Weights of a small transformer language model.
Size: 15 layers, 2 heads of 32, vocabulary 8192, 1.85M parameters.
Architecture: RMSNorm before each block, rotary positions, no biases in attention or MLP, untied embeddings.
Each number is 128 + 32 x the weight over its row's rms, rounded and kept within 0 to 255. Layers, rows and columns count from 0. The size above them is the row's rms in percent of the matrix's.

# layer 12 attention value, 64x64, rms 0.3, rows 43-63, columns 0-63
size [108  98 122 110 104  93  93 107  94 108 111  97 105 109  91  95  97  97  90 112 108]
[[158 159 129 128 146 126 149 144 133 149  83 137 138 115  89 103 148 106 202 159 132 123 156  81 175  99 100 176 118 151 118  92 117 158  94 108 159  68 192 151 144  96 106 105  76 154  97 109 175 122 131 134 186  60 129 136  73 127 154  54 120 135 111 111]
 [191  63  74 176 154 124  92  84 132 121 104 134 104 108 149 148  92 135 150 108 156 105  85  73 121 157 136 110  79 157 107 138 153  97 142 143  96 125  96 101 134 111 126  77  36 146 170  94 105  83 112 127  66 116 153 121 102 120  96 137  81 115 137  98]
 [142 138 129 151 119  87 100 179 105 144 101 191 130 159 117 193 143 159 133 113 156  68 104  74 170 119 148 125 152 182 125  67 155 148 151  65 134 141 122 137 121 180 153 171  77 151 139 145  75  94 172 126 117 113 103 179 102 165 141 177 124 132 155 109]
 [126 162 184  64 131 132 159  98 129 163 136  79 111  58 122 176 135 110  80 147 125 115 122  50 122 136 147 121  96 118 136 169 169 147 105 152  75 121 126 166 112 166  85 151  71 112 190 124 118 186 170 145 150 145 177 130  97 130  98 140 152 119 106 108]
 [154  90 131 137 109  84 103 185 144 158  90 140 129 144 104  85 184 143 150  94 139 143 146 126 122 157 115 134 151 117  64 102 143 158 170  85 186  93 127 142 135  86 159  63  85 121 101 142 158 152 190 168  34 104 106  94 132 102 136  94 122 138 138 116]
 [ 94  65 107 120 111  78  87 173 116 153 141 105  82 142 131  77 127 119 103 121  93  89 121 167 109 101  61 179 122 179 103 125 152 150  96 138 108 102 108 188 147 181 140 136 117  95  86  92 175  94  65 138 106 122 114 113  99  86 168  77 127 141 114 116]
 [160 107 145 111  88 140 108 119 143 130 167 174 128  67 137 166 193 101 156 166 122 128  61 125  87 119 159  82  93 117 113 158 149  77 170 121 101 124 105 134 103 149 112 156 118  89 193 190 111 168 162 131 107 142 148 154  96 193  76 147 126 129 164  99]
 [200 119 134  75 147  98 125 155 126  93 165 118 123  82 107 138 149 111  99  85 144 146 188 150 122 162 178 145 119  70  88 151 122 140 110 168 153 109 112 201  64  96 144 147 116 152  94 112 179 169  96 104  89 100 151 116  84 124 128 123  59 113 137 139]
 [ 99 136  89 125 168  76 177 192 161 153 141  75  95 147 156 127 183  85 119 120 103 130 101 174 121 116 137 107 119  86 122  69 130 116 125  33 108  88 125 167 134 114 145  77 123 106  95 103  70  64 140 115 110 103 121 111 144 154 117 116 120 136 120  81]
 [117 111 124 189 134 111 165 182 111 108  98 163 108 104 109  99 137 155 167 167 149 142 113 159 127 141 100 121 127 125 113 104 139 149 188 110 123  99 137 103 154  69 136  68 142 103  24 174  65 120 157 114 163  95 141 150 118 139  55 132  98 132 169 149]
 [113  88 167 128 139  88 154 159 113  89 151 156 122 130 125 114 207 154 150  73 164 154 135  94  91 133  81 169 106 148 140  99 153 179 130  93 179 133  96 162 116 121 110 149  68 129  59  97 152 113 118 187 120  98  69 128 139 139 130  59 119 136 104 148]
 [134 166 110  66 127 100  94 145 116 135 101  88 182 122 148  77 153 100 118 162 152 138 130  97  52 100 141 129 126 105 105  96 166 147  69 125 102 168 119 146 153 183 113 142 107  68 140  97 153 123 100 165 140 133 104  92 152  77 143  56 143 163 100  70]
 [150 143 146 119 125 209 143 104  73 119 105 165  98 128 129 165 154 136 136 125 101 165 123  85 121 131  81 145 128 136 154  80  84 116 189 105 215 142 141 100 162 167 108 148 163 153 138 187 154 150 165 170 173 130 152 167 129 177 126  91 143  77 123 154]
 [173 147 169  89 158 154 130  70 108  59 163 146 111 111 126 180 149 126 122 101 175 168 109 123 127 113 128 161 144 117 186 124  98  86 147 165 180 167  98  95  96  86 115 164 159 190 117 168 169 181  89 174 132 130 119 129 112 115 143 162  96  98 107 153]
 [ 85  96 146 136 125 154 158 134 119 137 104 107 129 158 197 168 128 169 115  95  91 140 138 112  99  94 118 209 181 118 189 139 142 151 190  62 129 193 104 101 129 150 128 154  88 125 100 122  82 125 118 196 124 156 148 119 118 145 194 108 137 114 138 150]
 [186 177 144 107  94 126 148 156 135 147 147 151 118 154  89  82 116  91  91 143  95 125 165  80 143 108 101 123 116 135  74 119 131 135  93 150 175 109 172 174  80 140  66 107 115 162 198 168 158 127 127  75 124  61 139 120 176  99 133 108 125 157 102 172]
 [ 89 132  96 142 133 177 160  88 100  98 152 160 205  97 124 178 149 118 139  71 176 137 138 163 135 165 152  98 172  93 184 106  53  98 117 125  86 158 127 132 124 114 128 138 147  68  88  89  86  96 131 117 143 128 146 194 125 141 132 152 114 144 162  96]
 [103 122 110  80 104  89  90 197 140 225 164 125 142 124 203 159 125 120 118 146  87 154 137 107 153  92 116 130  93  96 143 129 160 134 156  68 136 116  90 116 163 167 163 160 154 121  85 142 111 122 130  82 104 149 100 157 142  88 184 129 147 141 129  75]
 [161  75  66 135  94 160 116 157 122  63  77 163  99 165 142 149 147  93 169 152 130  60 163 127 200 185 129  71 132 105 130 155 151 158 119 126 167 143 132 162 141  97 149 149 147 101 125 142 119 152 159  99  68 120 137 114 127 137  79 151 119 164 158  85]
 [147 114  98 135 117 129 241  94 128  95  82 155 140 163 138 108 112 181 116 119 148 172 112 135  69 167 103 126 161 120 113  88 111 119 143 133  87 137  84 133 136  78 130 122  99  83 156 103 124  74 127 123 125  80 155 146 182 175  74  93 160 147 163 141]
 [109 117 145 127 135 115 120 171 169 129 121  84 169 108 135  66  74 107 114 153 106 147 129 150 104 101 126  79 124  95 155 197 124  45 105 185  99 167 131 108 101 142 113 112 158 159 198 168 101 167 168 111  94  99 179 114 141 158 148 167 105 101 146 143]]
# layer 12 attention output (transposed), 64x64, rms 0.256, rows 43-63, columns 0-63
size [102 107 113 115  92  81  96 110  90 105 110  94 103 113  94  86 102  91  98  95  96]
[[103 111 111  59 229 139 164  65 195 126 127 124 136 154 127 128 126  96 115 152 151 146 143  96  92 113 120 157 116  96 141 109 145 166 102  95 147  91 125 106 102 108  87  85 184 126 137 176 167 158 169 111  89 132 166 137 108  91 133 144 154  77 168 106]
 [166 140 143 116 182 142 156 130  97 121 175 143 152 130 169 129 117 102 134  92 111  71  99 107 130 160 117 164 119 186 122 116  93 114 188 128  99 122  85 160 126 128  83  98  87 114 151  91 116  79 233 101 126 167 123  71 108 105 144 153  91 125 128  72]
 [145 209 147 189 122 144 157 105  56 124 180 193 138  95 115 131 118 129 111 123  71 115 169 165 165 123 121 122 126 145 125 103 138 172  81 168 111  90  92  98 141 153 133 159 112 136 171 188 129 138 172 121 131  97 161 183 137  92 125 165 162  98 152 118]
 [ 85 135 106 150 137 142  82  95 174 111 153  81 110 104 131 163 150 169  79 182  65 106 105 118 109 175 118 127 119 154 167  51 118  59 169 144 121 158 145 135 132 114  62 144 136 144 112 118 152 107 136 120 199 140 179 116 166 115 120 135 166 130 107 176]
 [120 162 183  92 126 186  66 111 140 131  93 119 166 109 139 108 147 104 131 148 194 198 133 181 142 144 104 135 186 147 105 158 158 144 160 108 123 136  63 148 162 136 128 121 133 141 154 129  90 139 159 105  99 125 175  85 139  58 143  58 136 157 105 132]
 [125  88  95  92 177 178  96 116 128 153 101 131  89 102 122  64 169 134  80 119 199  78 133 112 122 118 169 199 143 127 162 150 151 141 131 136  80  84 146  83 108 104 139 134  96 161 164 139 143 115  78 122  78 177 111 141 151 123 176  94  89 111 106 107]
 [136 137 122 138 187 107 172 181  88 123 160  77 158  98 135 191 184 148 171 133  61 147 121 166 100 107 115 105 108 126 137  50 101 169 108 155  83 146 108 137 190 148  91 134 149 127 162 147 101 111 104 120 139 152 160 130 166 118 142 134  84 184 100 146]
 [106 187  90 171 170 131  99 140 152 111 101 173 148 130 126 102 116 112 151 103 161 143  80 159 175 139 108 172 163  83 120  76 115 127 175 104  75 169 153 173 110 104  89 134 129 195 137 102 124  73 136 178 114 128 135 113 103  92 124  85 177 127  68 140]
 [102 155 122  67  74 122 136  99 149 156 164 140 116 119 126 138 145  74 104 108 113 125 182 220 112  99 115  95 129 123 118 130  88 132 123  93 126  99 160 127 106 102 120  68 121 136 192 158  47 132 141 141 132 136 150  89 119 175 212 154 125  99 120 110]
 [111 168 143 130 113 137 179 158 128 146 114 112 203  48 182 167 186 139 131 112 150 119 139 156 109 125 129 106 157 126 128 204  73 134 102 140 132  89  84 132 101 109 103 127 177  89 136 147 143 135 115 127  71  69 187  78 142 136 120 132 131 126 159 172]
 [ 81 184 115 127 144 179 112 134 130 180 157 154 160  88 109  57 146 104  77 166 216 155  96 144 111 149  77 177  89 140 159  97 120 148 151 128 120 165 134 133 116 132 142 126 113  95  95 149 118 148 122  79  98 159 183 173 108 108 127 130 163 177 112 107]
 [ 70 117 170  84 147 160 141 108 117  65 112 129 134 137 145  61 186 147 148 162 149 111 149 127  78 142 143 117 112 160 172  58 172 127  95 109 106 125 130 123 132  96 112 183  52 153 123 132 118 191 113 114 134 132 149 129 177 112 102 104 143 173  82  88]
 [130 133 148  62 135 163 135 131 132 132  77 152 137 166 109 181 153 115 121 118  95 176 136 132  97 117  94 121 147 157 145 161 139 124 106 169 123 178 109  77 163 167  92 132 156  90  68 141 136 102 146 176 123 121 176 248 113 117 110 125  92 116 118  82]
 [124 126 113 113 106 157 147 164 118 109 121 141 151  95 119 189 121 109 141  91 110 140  90 125 109  62  69 163 150 143 128 123 108  82 102 130 136 229 196  99 184 167 157  96 104 145 101 134 144 111 159 131 124  84  79 138  79 104  68 148 143 166 112 133]
 [129  95 140 166 104 175 162 131 167 171 121 177 118 155 135 140 112 161  84 194 135 123  63 137 170  99 137 136 112 167 129 122 141 130 106 181 142 208 105 116 146 127 153  85  90 153 100 132 107 154 107 166  52 106 169 125 162 175 185 121 126 159 144 118]
 [ 68 143 131 125 211 135 108  55 120 113  91 137 122 160 104 120 106 134 131 123 118 132  71 131  79  91 121 144 135  73 160 143 154 119 121 106 150  86 152 160 103 113 147 154 219 170 143 129  98 114 193 135 194  98 146 155 129 100 135 104 141 168  92 131]
 [128 106 107 128 121 139 139 190 154 112 202 141 163 161 158 149 140 127 149 118 126 202 158 158  81 120 105 101  69 141 129 105 103 160 131 176 147 117 176 165 118 135 159 157 100 132 123  94 129  81 100 169 125 104 115 123  72  93  82 133 100  43 179 137]
 [162 124 128 115  67 145 147 155  84 109 116 151 112 144 155  74 109 159 128 125 135 122 124 175 145 136 173  57 143 136 164 107 132 112  82 157 173 128 120 120 113 125 127  84 207 197  91 172  81 107 104 123 177 211 151 120 154 107 124 124 120 176 130 139]
 [165 139 173  94  80 112  87 158  82 126 122 112 131 133 141 189 164 152 144 128 116 116 147 147 153 184 158 109 117 116 120 136  75 181 130  86  94  97  80 122 128  67 213 115 132 171 135  65 144 117 168 129 116 160 156 167 116 115 153  97 183  92 129 116]
 [149 140 110 188 149 144 110 123 136 142 131 113  89 135 141 146  98  88 134 162 142 118 174 136  97 160  75 156 155 121  86 148  76  90 112  71 189 123 168 165 151 101 153 181  57  98 117 174 130 100 119 185  88 132 166  89 120 125 158 110  79 133 123  74]
 [109 153 145 131 175 117 147 158 110 142  87 141 155 154 112 142 115 213 158 105  77  96  81 106 160 183  84 111 146 122  82 114 130 107 127 119 154 115 110 103 155 145 189 130 140 169 160 128  46 123  79 140 172  90  98  80  85 172 154  98 103 106 116 128]]
# layer 12 MLP gate, 192x64, rms 0.231, rows 0-20, columns 0-63
size [105 112 107 116 104  94 100  94  87  93 111 103  95 100  84  90  87  95 106 112 108]
[[138 155 131  97 179 129 144  91 106 144  92 122 181 123 141 154 165 112 120 110 106 176 106 166 139 161 120 101  61 146 133 158  63 131  77 138 167 109 156 114 135 142 161 135 159  78 135 144 147 125 167 123 115 196  63 107 183 166 146 188 159  99  83  96]
 [136 107 128 192 168 150 132 103 131 166 146 127 170 129 113 121 159 141 138 142 105 114 138  81 118 113 198 171  60 135 125 137 147 114 131 154 164 134 171 116 135 196 192 134 109  97 183 123 118 117  67 125 115 120 148 113 208 179 106 144 183 177 115 151]
 [130 117  68 101 133 139 123  74 107 154 136 132 166 146  97 146 148 143 146 102 110 178 134  96 132 168 154 160 134 137  84 164 123 130 118 100 134 144 167 125  58 116 143 117 171 194 163 120 169 137  60  99  77 116 180  96  71 200 146 101 169 135 114 162]
 [ 95  90 173 137 171  70 147 108 111 160 185 119 174 111 128 145 121 168 177 122 157 163 114 114 108  92 122 135 160 110 123 109 129 114 138 128  90 116 141 101 142 166 174 128 166 153 125 169 143  95  81 103 105  74 144 160 199 178 150 124 158 217  91 145]
 [147  74 157 127 128 176  98  99 132 109 158 165 117 132 140 122  96 181  64 106 117 122 125 101 128  92 140 158  88  79  97 155 197  77 127 116 104 119 191 120  94 159 134 135 113 108 178 133  57 148  92 114 122  91 128 169  97 178 118 102 153 173 163 169]
 [121 136  94 146 106 165 141 110 128  92 139  86 124 103 143 189 127 155 102 159 126 168 135 112 140 111 170  68 122 158 138 126 170  83  46 186 120 116 139 138 157  98 153 137 149 110 190  50 192 193  89 120 113  76 125 127 150 105 119 109 113 131 140 152]
 [120 101 169 170 193 101 114 116 168 103 128 181 133 108 139 117 116  99 168 117 124 103 114  67 169  79 169 115  85  93 112 128  95 131 110 114 132 173  76 110 107  90 128 111 154 101 114 100  79 169 139 133  19 132 139 147 109  87 144 117 129 183 109 119]
 [111  93  76 161 179 120 125 177  41 118 130  97  85 138 165 156 131 125 106 144 101  90  88  78 126  78 135 141  53  99 139 124 103 126 141  84 111  64 169 144 152 110 124 135 127 157 164  69 152 130  97 163 172  77 120 128 135 165 101 120 129 120 104 116]
 [149 112 132  51 152 111 136 130 149  82 102 102 101  65  62 118  72  71 106 149 141 107  99 159 170 137  79 149 125  74 114 101 129 152  89 167 160  70 152 149 151 140 113 104 147 117  83 108 120 114 162 117 165  67  91 161 140 129 113 180 123 119  99 115]
 [153 134 115 198 149 114 100 105 119 123 186 146 150 103 114 194  87 101 122 158 134 182 195 100 116 182  94 130  90 121 172 142  81 139 157  91 166 140 183 161 127 168 141 130 161 157 101 123  97 139 110  89 180 108 134 116 190 118 102 148 151 121 175 129]
 [159 121  75 103 109 117 101 132 167 176 151 143 141 131 147 122 149 151 122  95 125 146 181  72 127 117 177 153  92  59  39 106 206 140 116 140 150 107  82 177  94 169  86 141 122 127 131 133 105 149 144 105 118 106 100 176 134 141 135  97 149 145  65 111]
 [102 128 152 157 153 160 100 131 156 151 161 195 196 104 144 161 162 106 156 183 136 123  90  90  97 123 125 106  66  81 123 116 140  79 110 103 151 193 132 128 149 158 165 152 183 101 177 178 170 137 127  91 147 119 118 136 118  99 138 118 168 177 166  98]
 [175 164  92 104  87 190 101 163 130 134 151 132  83 181 158  72  96  84 144 108 115 143 183  90 114 114 124 140 194 125 111 128 135 109  87  98 118 152 130 141 152 156 193  89 169 127  92 167 113 115  92 105 160 107  89 118 134  64 101 125 119 151 102 181]
 [170 116 163 144 162 178 185 133 167 162 127 151 124 135 107 126 135 192  38  54 125 115 150  69  88 140  97  93 105 128 101 151 117 148  84 174  86 123 143 155 133 112 110 141 123 136 139 158 121 184  85 154 144 100 126 151 179 166 132 130 117  84 112  93]
 [ 64 187 146 112 157 157  66 140 153  83 120 121  68 178 143 140 106 124  90 133 107 124 126 124  88 147  71 189 103 118 128 147 137  94  76 141 102  87 157 141 146  84  87 148  82 132  84 177  96 126  89 135  90  76 102 152 131 170 102 112 140 139 147 107]
 [ 88 177 133 167 135 169  97 119 160 110 179 127  93 112  70 115 103  91 117 102 166 137 163 121 105 174 158 174  97 115  82 167 128  92 159 123  87 133 139  84 108 174 104  92 172 113 107 143 138 156 145 187 123  76  97 148 126 190 112 181 144 116  77 148]
 [ 83 101 133 101 145 135 150 132 118 158 174 130 119  95  84 144  89 138 151 137 117 151 141 212  88 142  93 146 113 113 101  87 219 110 123 160 126  92  58 130 121 121 155 108 173  71 120  79 111 144 136  50 125 117 161 138 149 154  88 100 146  86 123 136]
 [146 145 125 186 171  78 131 121 108  93 162  46 131 133 164  85 119 107 130 129  73 143 190 148 126 111 141 162 118 108 157 113 125 152 157 188 139  86 112 189 120 102  76 180 132 135 171 142  98 131  60 106 130 147 112 181 115  88 142 146 104 164 142 115]
 [140 132 179 146 125 141 141 117 147 100  93 143 149 176 137 143 122 112  88  99 111 174 153 108  59 122 152 150 134  84 127 192 150 130 143 146 122 139 110 207  99 174 192  93  64 149 120  92 109 125  59 113 143 141 140 148 164 124 126 174 134 113  48 136]
 [121 135 154 139 150 110 151 139 159 111 166 104 112 174 169  43 108  99 100  97 101 106 108 129 131 182 153 145 108  68 129 114 117 143 105 165 102 141  65  44  94 123  57 107 151 150 147 162  84  94  65  93 122 122 106 117 153 165 113 141 152 119 152 126]
 [173  81 124 130 135 121 166 204 109 123  79 137 101 149 116 127 152  91 153  89 104 118 130 150 109 154 115 139 130 191 146 129 143 204  71 163 168 155  95 191 137 123 125 102 168 109 130 139 128  69 157  87  99 119 103 132 161 116 123  81 133 193  99 175]]
# layer 12 MLP up, 192x64, rms 0.242, rows 0-20, columns 0-63
size [ 97 117  97 116  90  95 101  92  92  80 120 112 103  85  76  95 103  94  98 106 111]
[[106 108 115  94 109 123 106 212 178  34 168 105 152 101 167  94 120 164 106  98 123 111 138  95  83 197 147 152 111 139 146 148 134 135 190 164 105 156 119 116 150  91 173 113 110  92 155 133 151 137 115 151 108 119 170 148 146 183 141 164 128 166 156 109]
 [106  72 128 102 124 161 123 107 128 159 147 124 163 130 136 117 110  81 145 112 155 135  95 131  72 145 136  83 176 143 122 115 163 152 146 146 201 116 135 113 135 128  96 199 128 161  99  62  98 195 121 110 131  63  87  89 108 148 197 136 125 106  76  94]
 [110 118  80 175 150 156 184 122  92 114 186 162 176 139  97 160 154 111 108 145 173 108  89 184 124 124 104  96  76 166  85 113  89 161 143 129 131 107 174 182 161 164 176 194  66 163 123 148  88 121  91 115 106 140 113 119 128 125 153 118 154 124 116 100]
 [103 134 111 151 163 116 159 141  96  56 128 127 186 104 133 145 185 107 122 117 152 108 143 152  98 153  62 181 123 159 182  65 135 143  90 147 125 193 107 124 154 108 145 106 176  91 170 105 136 133 156 145 183 125 101 160 166 147 149 111 196 133 161 141]
 [188 119 156 125 144 164 140  93 123 131 128  72 205 138 143 115 107 180 110 179 144 136 122 118 148 116 153  75  94 154  85 177 101 126  54 113  96  89 129 118 130  96 110 118 153  99 176 111 142 137 152 178  66 132 139 121 176 107  87 114 186 167 146 130]
 [114 125  55 103 154  98 113  64 201 106 120 144  99 113  69 156 146 111 150 125 103 135  92  84  50  93 119 141 140 150 133 120 114  89 142 100 132  68  91 156 137 157  93 117 145 148 140 141 191 158 128 122 103 121  96 116 153  80 155 136 112 108  52 126]
 [140 153 131 135 176 162 150  88  75 133 139 205 167 187 137 156 117 153 134 157 110 133 147  87 170 108  91 121 166  83 153 147 156 121 123  99  88 151 110 100 102 142  41 109 143 142  53 122 106 121 122 121 103 138 111 177 143  86 119  91 152 194 119 121]
 [123 115 133 150 102 118 158 149 120  92 156  71 143 135 128 143 149 128 114 108 121 107  83 104 162 153 106  99 115  98  50  14 132 127 134  89 136 125  97 103  99 141 122  92 151 168 132 128 185 118 147 107 155  97 133 124 139 167  36 180 105 119  81 132]
 [193 174 143 126 120 151 125 105  61 178 144 136  91 128 152 122 131 126  71  74 155 145 131  87 129  82 171 149  94 105 137 129 160  71  94 113 143 142 103 108  63 188 124 108 169 178 139  99 133 187 172 102 156 152 113 128 135 128 107 153 154 138  71 126]
 [ 99 157  81 114 159 146  70 170 129 173 127 106 185 153 110 150 155 107 110 158  97  68 137 110 137 118 150  91 207  98 104  91 127  96 174 158 164 107 140 156 117 121 101 144 165  71 144 119 142 101 103 135 136 213 138 137  92 163 127  93  71 139 125 107]
 [154 187 144 180 181 174  90 100 131  78  64 171  86 133 133 126 115 177 103  79  95  83 130 142 156  95 139 209 157 111 134 149 135 133 139 100 154 167 103  78 144 115 171 138 111  69 162 153  93 154 121 128 133 158 100 108 133 108  91 136 111 121  91 115]
 [122 137  95  97 151 142  49 124  88 124 117 156 114 141  99 118  85 153 150 123 133 196 165 178  73 109 138  85 191 104 105 133 136 159 189 104 162 126 157  78 150  85  90 171 161 112 153 116  99 169 196 125 151 153 131 139 115 160 132  99 141 167 102 151]
 [ 96 152 140 112  90  77 160  93 120 141 109  65 153  58 107  75  81 136 170 120 102 143 146 111 149 133 113 149 159 127  88 125  97 164  76  91 140 103 125 116 134 135  92 103 129  86 111  59 115 162 158 132 130 109  87  47 139 158 127 170 109 123  71  95]
 [210 132 170 140 162 167 129 152 115 154 175 139 147 119 105 146 205 202  99  79 172 118 117 117 131 136 136 123  93  78  86 148 134  86 160  83  88 146 154  97 139 100  73 136 137 123 125 109 140 153  85 114 140 177 159 110 148 140 118  72 108 163 160 132]
 [158 156 130 167 142 116  89 169  96 141 127 146 167 103 175 154 112 126 147 151 134  75  76 120 142 108 102 148 165 127 126 171 142 118  94 180 107 135  96 187 104 131 167  69 192 137  95  92 116 185 155 137 134 157 115  97 174  62 168 106 166 112 140 178]
 [146 170 170 113 145 171  46 148 104 144 179 166 102 110  77 134  87  95 175 133  62 144 127 145 146 177 121 112  53 154 117  99  90  92 176 130 112 130 130 149 122 106 149 157 154  89 169 161 132 161 120 121 109  79 100 111  87 111  95  93  93 126 106 122]
 [163 151 113 110 120 106 148 111 134 118 109 125 181 154 134 116 124 147 127 108 244 139 140 191  85 133 170 114 124 127 137 102  72 180 179 128 128 184 123  60  86 112 137 118 150 131 154 148 136 102 111 195 152 126  98 133 100 141 156  73 116 104 127  79]
 [ 90  97 119  84 188 128 117 136  79 112 189 185 125 154  81  73  79 125 120 122  85 157  82 124 127  96 137 108  86  79 178  93  54 143 165 164 126 101 125 103 169 125 103 145 138 157 131 145 150 130 111 114 170 183 118 148 175 129 119 143  95 121 132 167]
 [ 94 150  79 117 120 161 144 100 106 169 175 119  97 186 118 138 145 182 122 116 170  93  45 130 147  67 175 139 145 218 107 147  75 144 143 154 117  84 159  90 132 140  64 149 112 112 126 136 114 122 156 162 135 127 118 129 139  96  96 147 173 114 138 111]
 [157 153 188 163 164 114  92  96  72 140  76 195 139 103 120 137  94 175 112 148  76 117 155 173 119 155 100 133 122 160 123 106 154  69  82 144 116 112 146 171 164 141 128  60 109 131 111 105 106 117 154  92 121  99 120 194 123 165 173 119 137 184 133 136]
 [ 65 182 136 142 163  94  86 105 112 159 150  84  88 113 140 174 177 153 156 149 174 140 106 160 131  91  80 171 151 158  73 128 112  99 178 159 100  90 109 137 128 170  72 139  96 130  87 156 107 144 111  97 109  81  93 108 132 126 118 188 101 107 129  91]]
# layer 12 MLP down (transposed), 192x64, rms 0.239, rows 0-20, columns 0-63
size [101 111  93 103  91  93  95 100  95  97 116 112 105  94 102  97 119  91 103  94 105]
[[142 124 111 131 157 129 101  90  98 152 142 117 113 128 157 124 105  93 136  82 111 136  59 126 151 145  69  40 116  80 119 135 123 194 104 150 172  86  96 158 139 165 137 153 147 135 174 130 114  84  86 138 117 171 122  87  88  98 115 134  96  50 146  84]
 [148  70 145  94 101 182 140 111 110 160 126 178 149 120 163 171 124 112 173 102 153 148  91 186 111 183 109 137 177 101 142  98  91 160 123 206 147 175 123 161 154 131 114 100 168 135  83 111 120 138 145 161 159  90 112 131  98  88 176 183 103  86 135 127]
 [ 93 140 211 124  98  70 138  89 111 120 123  97  98 141 155 168 112 165 110 139 150 122 148 150 119 138 149 155 188 158 165 116 167 119 147 111  66 181 124  86  84 149  90  72 175 113  79  99 155 147 166 174 123 128 148 125 117  90  96 188 113 118 146 102]
 [110 149 158 155 128 113 156 112 123 117 149 164 100  81  96 113 119 149 116 131 134 157 137  99  59 153 134  62 123  68 129 174 108 129 109 102 147  91 157 134 135  95 119 129 131 112 135 143 134  97 104  98  82  93 207 135 122 114  90  88 109  45 165  38]
 [ 68  93  85 113 203 107  77 173 119 168 118 123  79 121 118 172 102 142 118 157 157 163 193 146 129 127 126 147 151 162  96  70  59 167 168 148 140 127 170 132 107  88 151 135 121  77 115  88 124 171 108 182 140 151 131 107  86 130 146 134 115 118 122 154]
 [113 136 105 126 102 137 142  97 158 167 140 186 146 141  91 156 113 104 139 181 154 132 125  81 122 116 157 132 171  98 171 137 108 164  79 149 141 135  99 131 120 168 161 126 105  88  96 150 158 127  93 205 122 163 145 233 136 162 103 173 172 144 160  82]
 [ 75 123 150 205 178 110 132 168 174 133 114  67 177 121 120 126  90 163 117 103 178 172 135 113 149 137  82 104  93 109 110 141 107 147 173 138 145 171 108 163 154  93 105 127 172 190 125 135 131 161 150 100  86 134 103 149 120 143  96 119  62 158  75 107]
 [122 102 144 193 179 164 182 125  86 169 114  96 133 140 151  80 111 143 118 138 132  73 138 134 118  60 118 190  55 128 144 131  71 101  84 146 166  97 122  82 132 148 167 125 143 101 123 162 149 153 128  74 134 130 199 156 108 120 136 127 114 157 126  89]
 [153  87 200  72 156  95 130  77  97 186 146 129 183 127  94 154 127 179 122 156 134  84 127 135 138 185 162 106 154 169 150 116 139 155  97 158 191 112 152 135 117 169 137 145 169 107 156 131 182 101 142 102 115 111 135 107 104  93 142  91 110 136 181 183]
 [156  99 153 119 105 119 142 126 109 100 200 132 153 134 118 148 139 140 170 100  73 132 119 142 107 133 255  67 186 134 117 114 118 105 123 111 100 153 123  90 120  94 110 121 114 159 114 136 105 144 142  96 136 118 147 171 133 138 118 157 134 132 193 151]
 [107 145 114 169 148  91 149 171  87 155 117 186 108 106 115 137 125  53 112 148 103 127 142  93 135  72  48 111 178  89 138 126 111 104 105 143 110 135 113 180 107 153 210 172 128  81 184 161 100 137 136 122 151 112 188 116  99 121 158 124 135 127 107 102]
 [112  79 152  63 124 120  78 148 163 121 134  91 174 136 128 179 133 120  72 117 167 122 190 135 141 166 148 188 232 143 169 142 210 137 108 112 152 154 121 133  96 132 132  76 114 165 113 137 107 136 118 164 134 128 109 161 104 108 101 120 140 151 136 121]
 [142 144  86 212 119 154 148 159 147 100  62 171 139 149 153 126  98 134 102 192 196 136 146 173 163 148 128 143 132 203 156 122 155  71 153  97  99 140 172  97 122 119 111  85 116 121 135 113 122 107 117 133 141 107 122 132  84 108 148 184 113 156 177 167]
 [ 89 106 148 193 152 143  55 142 115 165  85 126 169 109 105 128 126 152 150 136 134  85 118 147 123 162  49 122 112 115 106  62 147  88 141 156 108 145 158 164 130 108 122 171 150 173 129 128 128  94 125 126  88  89 198  61 158 106  95 118 159 170 108 112]
 [ 75 134 123 149 180 146  92 137 130 117  96  85 117 119 136 136 103 143 178 125 178 118  93  72  98 120 255 102 122  88 103 126 101 145 177 126 129 120 152 160 131  78 132 159 110 109 125 169 144 119 165 135  88 110 133 128 140 138  91 165 161 107  95 103]
 [144 175  79 126 111  95 172 115  88 113 155  70 137 114 117 167 126  80  91 102 105 136  91 136 128 138  41 153 165 103 116 221 187 134 142 107 127 109  91 128  79 199  96 118 113  94 123 155 152 105 140 120 121 129 136 103 144 116 166 129  84 111  92 143]
 [158 125  82  95 116  91 117 144 182  95 116  80 125 126 119 166  93 111 100 131  87 128 128 153 141 166 108  51 121 100 134 138 242 117  82 127 113 108  78 154 150 121 106 109  88 167 145 110 123 138 100 135 109 110  79 133 145 183  98  84  98  84 138 156]
 [136 115 169 200 167 166 136 142  79 116 134 147 176  91 139 115 105 161 195 143 125  93 122 185 130 132 111 169 143 112 143 137 145  86  78  78 167 131 172 146 138 125 134  82 151 100 121 139 122 125 112 156 110 161 196  90  86  87 129  85 118 145 149  57]
 [178 194 111 141 113 140 172  65 150 127  97 138  83 144 131 118 150 211 103 139 117 120 103 114 135 125  79 107 103 186  81  41 152 124 110  79 158 129 178 120 131 117 111 141 120 130 118 110 132 172  78 155 123 145 104 134 138 167 169 117 140  82  91  93]
 [ 92 108  96 130 132 170 141  78 176 124 102 126 170 129 220 114 156  94  89 113  80 126 119 100 134  93 159 147 125 123  95 116 141 151 117 138 153 188 126 110  91 206  76 154 145 154  99 103 109  89 180  98 122 178 147 119 122 132 117 103 190 126 159 165]
 [128 134 116 139 137 173 154 132  80  52  60 136 159 148 107 175  89  98  82 132 104 146 129 159 130 135 163  77  51 101 170 162 118  58 128 114 115 140 147  90 103 121 173 138 151 117 199 109 147 120 169 143 134 172 162  95 103 138 151 121 119 138  96 105]]